Each number is 500 + 40 x the weight over the matrix's rms, rounded and kept within 0 to 999. Layers, rows and columns count from 0. Numbers have three digits each.

# up: layer 6 MLP up, 6144x768, rms 0.025, rows 4699-4709, columns 640-767
# down: layer 6 MLP down (transposed), 6144x768, rms 0.025, rows 4699-4708, columns 640-767
up4699:499522486584532516530578477480519453480519523517441515577489480514465495505488456495560480445433518487530535427564540519503537556516467527568465533489527454484460464467580432421451399467521495552463523543531504541553548451453500427545462503502483482505561523395509528509576461502520524540550497490547476498477478506538488549477551547453512405508449450495449508521451522462483485535487
down4699:485580507457470481528534459443504498525531503505502496488441509503521503454505501521531516525481507475537495516484543448540548415441536487439570527452467539497469516464479477556568504422533493458546511506573503534503442422544518484571510538513502464556542544471482514458529522488517464500571472516340454543530420468469492501435477424547488541515547482494495453428516550526484495476534
up4700:539473465512595514453554492494533526536519516554539451503528480433529505529562454529411549471492528467489449525438553529519437499545488442510500531442536512527507441506461535442511450546452538504534442469494553474516505513529518467557498514564566412477520465402460446505481484500539497521428521487556533559455524493530554459483449526539465487477507487557543577543559552539471524431529
down4700:509521427498425475478480448523454511586475514471481505426449545508452427417455527510494492502505527445449530489540499445480480474480525517540481465519473477519512601552469436567583442444555470579585552502443488518580510442531475523425544509461505481610497446518477502565546479447525486491556409523484494516500475576500452573584512468586469519544531526411486512497441545431434536489502
up4701:492437416488501504496543485466561431531551522477523458463601472481511432541461525449466425463503512539430502494484508500495510507517498449526550520560488559554469542442480489531549493513506437541496529515496489528473494461479537539421515558486440538543463500435477480513521471472490545503543528503492519483506466523531480479506476550427493489568518487540502536559469509532528512407492
down4701:463482567511492468578516489537461530451490431558492503526469532515466524504503503575448540516510533534607583447470506455541491486438475525472465524426526518444513490537488517474508516503519493434476446499517447505509494517488475457567489547483490490485477497538458550454458494574500472483539507429511571481529482534524540546518472448544414422487499489503462493533480514480542482497477
up4702:479595435530536509568483541539550446410501412538432504480505500585535511528460485557524470497462579474455534491473463526391517466467532503468461485498466511519458517488501510513519517548541505460503486560483514543460483504458502454525511495511498506445518543542476530529450522421484552455483433568533509512518518406568414492490457545511487556426517510475504488440425499566528488507446
down4702:487448535481493569453496509534519513521475465494463484584492469490412478497468474498492486534428459480470593548441516492594572504494547464522486534514483517498569492509524508476544515524550532517470529509460498476462526494488525515532513425542493497489578460476469475537524570496474441489516549440457435514483515503544509570485588509549496514491506445505545460465458474467473568473408
up4703:528514487441453494514548485451481520423435464528532534428483485508498484539627476496454428469485500490520523525473544528511515471483503453422530460423445499470464443475516532521467522528546527478395537503579463500505497503493519518503533483493481461494540489457453503461534501544503563540536481486518504491493512483472418452449466579465469536467502530473551550516568410516542441487552
down4703:473431505548443571520526516472480480503570508503540475479458542468407505517470462467529561535509479534515453513552461429490564511535478473555460544452506493519506546493488506549476523477495510454546452461494521521407518497480528492483521514546533494518500508464545544477510535464412498484503498526522463503449499553447495489490546513578552488550528507469505518483516530519439453512401
up4704:515471579494462498508472548559538514525542522452531556500524502498494591528493528537465424511496502509445587476601465473510447552486524533499441553488533543559538488513499535499485577473527442498505440576468444461501532500462502495553512583500451484485553477595515539510463462479492496543513493450454522490492499450432530512549464484529529488534454443481477456475469556517520485458449
down4704:556594453520487512506550495451522591509536521427519585470527487490481425488505489508432485456455566496540509490464550594408483464568495476472482497479544484494449533419496499392541553525399450534464437445437483477496475484542442498490567459534510506428524473462563460414448487536507498479480454520449467573504471473526525494438470518484508455563477498462550473563434491469507465549439
up4705:511503556548511522542457541495467502492489526550534450459528519567548475461474489475467498508509464482519498519518500552468435515531547495523510595567476478513517503555434538523480490489519542481583545443549507504507522486530533440483458476444493518489511496472477503546509528552529543556479506485501546471518563486558479475462494504501484561513555553478478552483461560510458522506484
down4705:492494463488537460470508526469495443420451518494450481517550462414458437420514506438479442473422479515504479445480471467436508447487448419459476537428469504495516485570474502429498507487534478493445514526524515490489487547535515386519455550376525537479509569498559557454463528547527496420568504473509433552498507476449580473504571493552500503509461504582537495468514556481480478524544
up4706:488480473475502516536427471452469500507561546495458562516487520472490547487430506481459503543507538493534490509512502489465513528494513569495528540492440484506493452494512546628537524535507542461546574534488441527483497516470460500495468501474546479484477477493456483526527446501510433557509489483461524443507499514477520482483457528502493554472467467497567530505567503468495437519548
down4706:472526492448589491458507554508527459484484518507538469395459474511485482457440516441500459479510497538466525492477490565507513453518536528566480550494515485519542497504490450473496510487555465578424460600515602453500494477460518498579463474490512586501501461516512451502546548497484479555476471513440468502565554508501549421447493487513477523459526556484497473454517518586450505421498
up4707:505501496467490478468580559469487499484487497481519529552504507494549491479483518467461576549521489452433467503450479565482465460564420492514430504462484479495465492547451501491491531494469507509526495540524472512517579546568502534515483515496555442513545435494526563440439563403500485490486522444482515567486510429499408536436469546533551430479542570507472590485583586465526557447499
down4707:509446515494591537465467529533560508433556494531471515445495490540462502502527408503499442452502511543515525542476471503523506545466563452470515470511535537491488460454537508519509426523508519435548482407523521429481576547468511459520461520442469529443454475466487461524497459479490525585491484441556487456575489504508570544483507504449513578445488458408433422413458491554503439469445
up4708:497519495504468442476547508493496525449425451595573511465450521546463476520487536401554499495444472522465498456470559474518499503442567502472531498514566511446535558466442511454485453512529447494515553454528575471520526414482493422478450565388537471470545468511524476523555504587479414543488513472577551495451439602445482521491509549477474528493551497479561511507522549459520444510530
down4708:498467466550502526559451472519428450461539503506503451426465526432496500514521457507514451503491503562440488454509489484477555496467418462513461545534519515432507449497529576540527476518459529537516508507513441534528458476534518513512525452442491604523482473577491559481418493505558538492467500398426549519534503539553509496554483551517512546474450516583599519573460402489523541503451
up4709:476443453494578526472539504517521490481544535466501491524509441537413511494528480470440413479470494529448484498559447561497494532487484475450538504539463523561520542535493477496490584387432432475485502506499520574565501581538567557414489427470475445511568500476403539476478495481517505524548465518516513496538501445530546441513550484458517531510417494546537506544456493485488479531481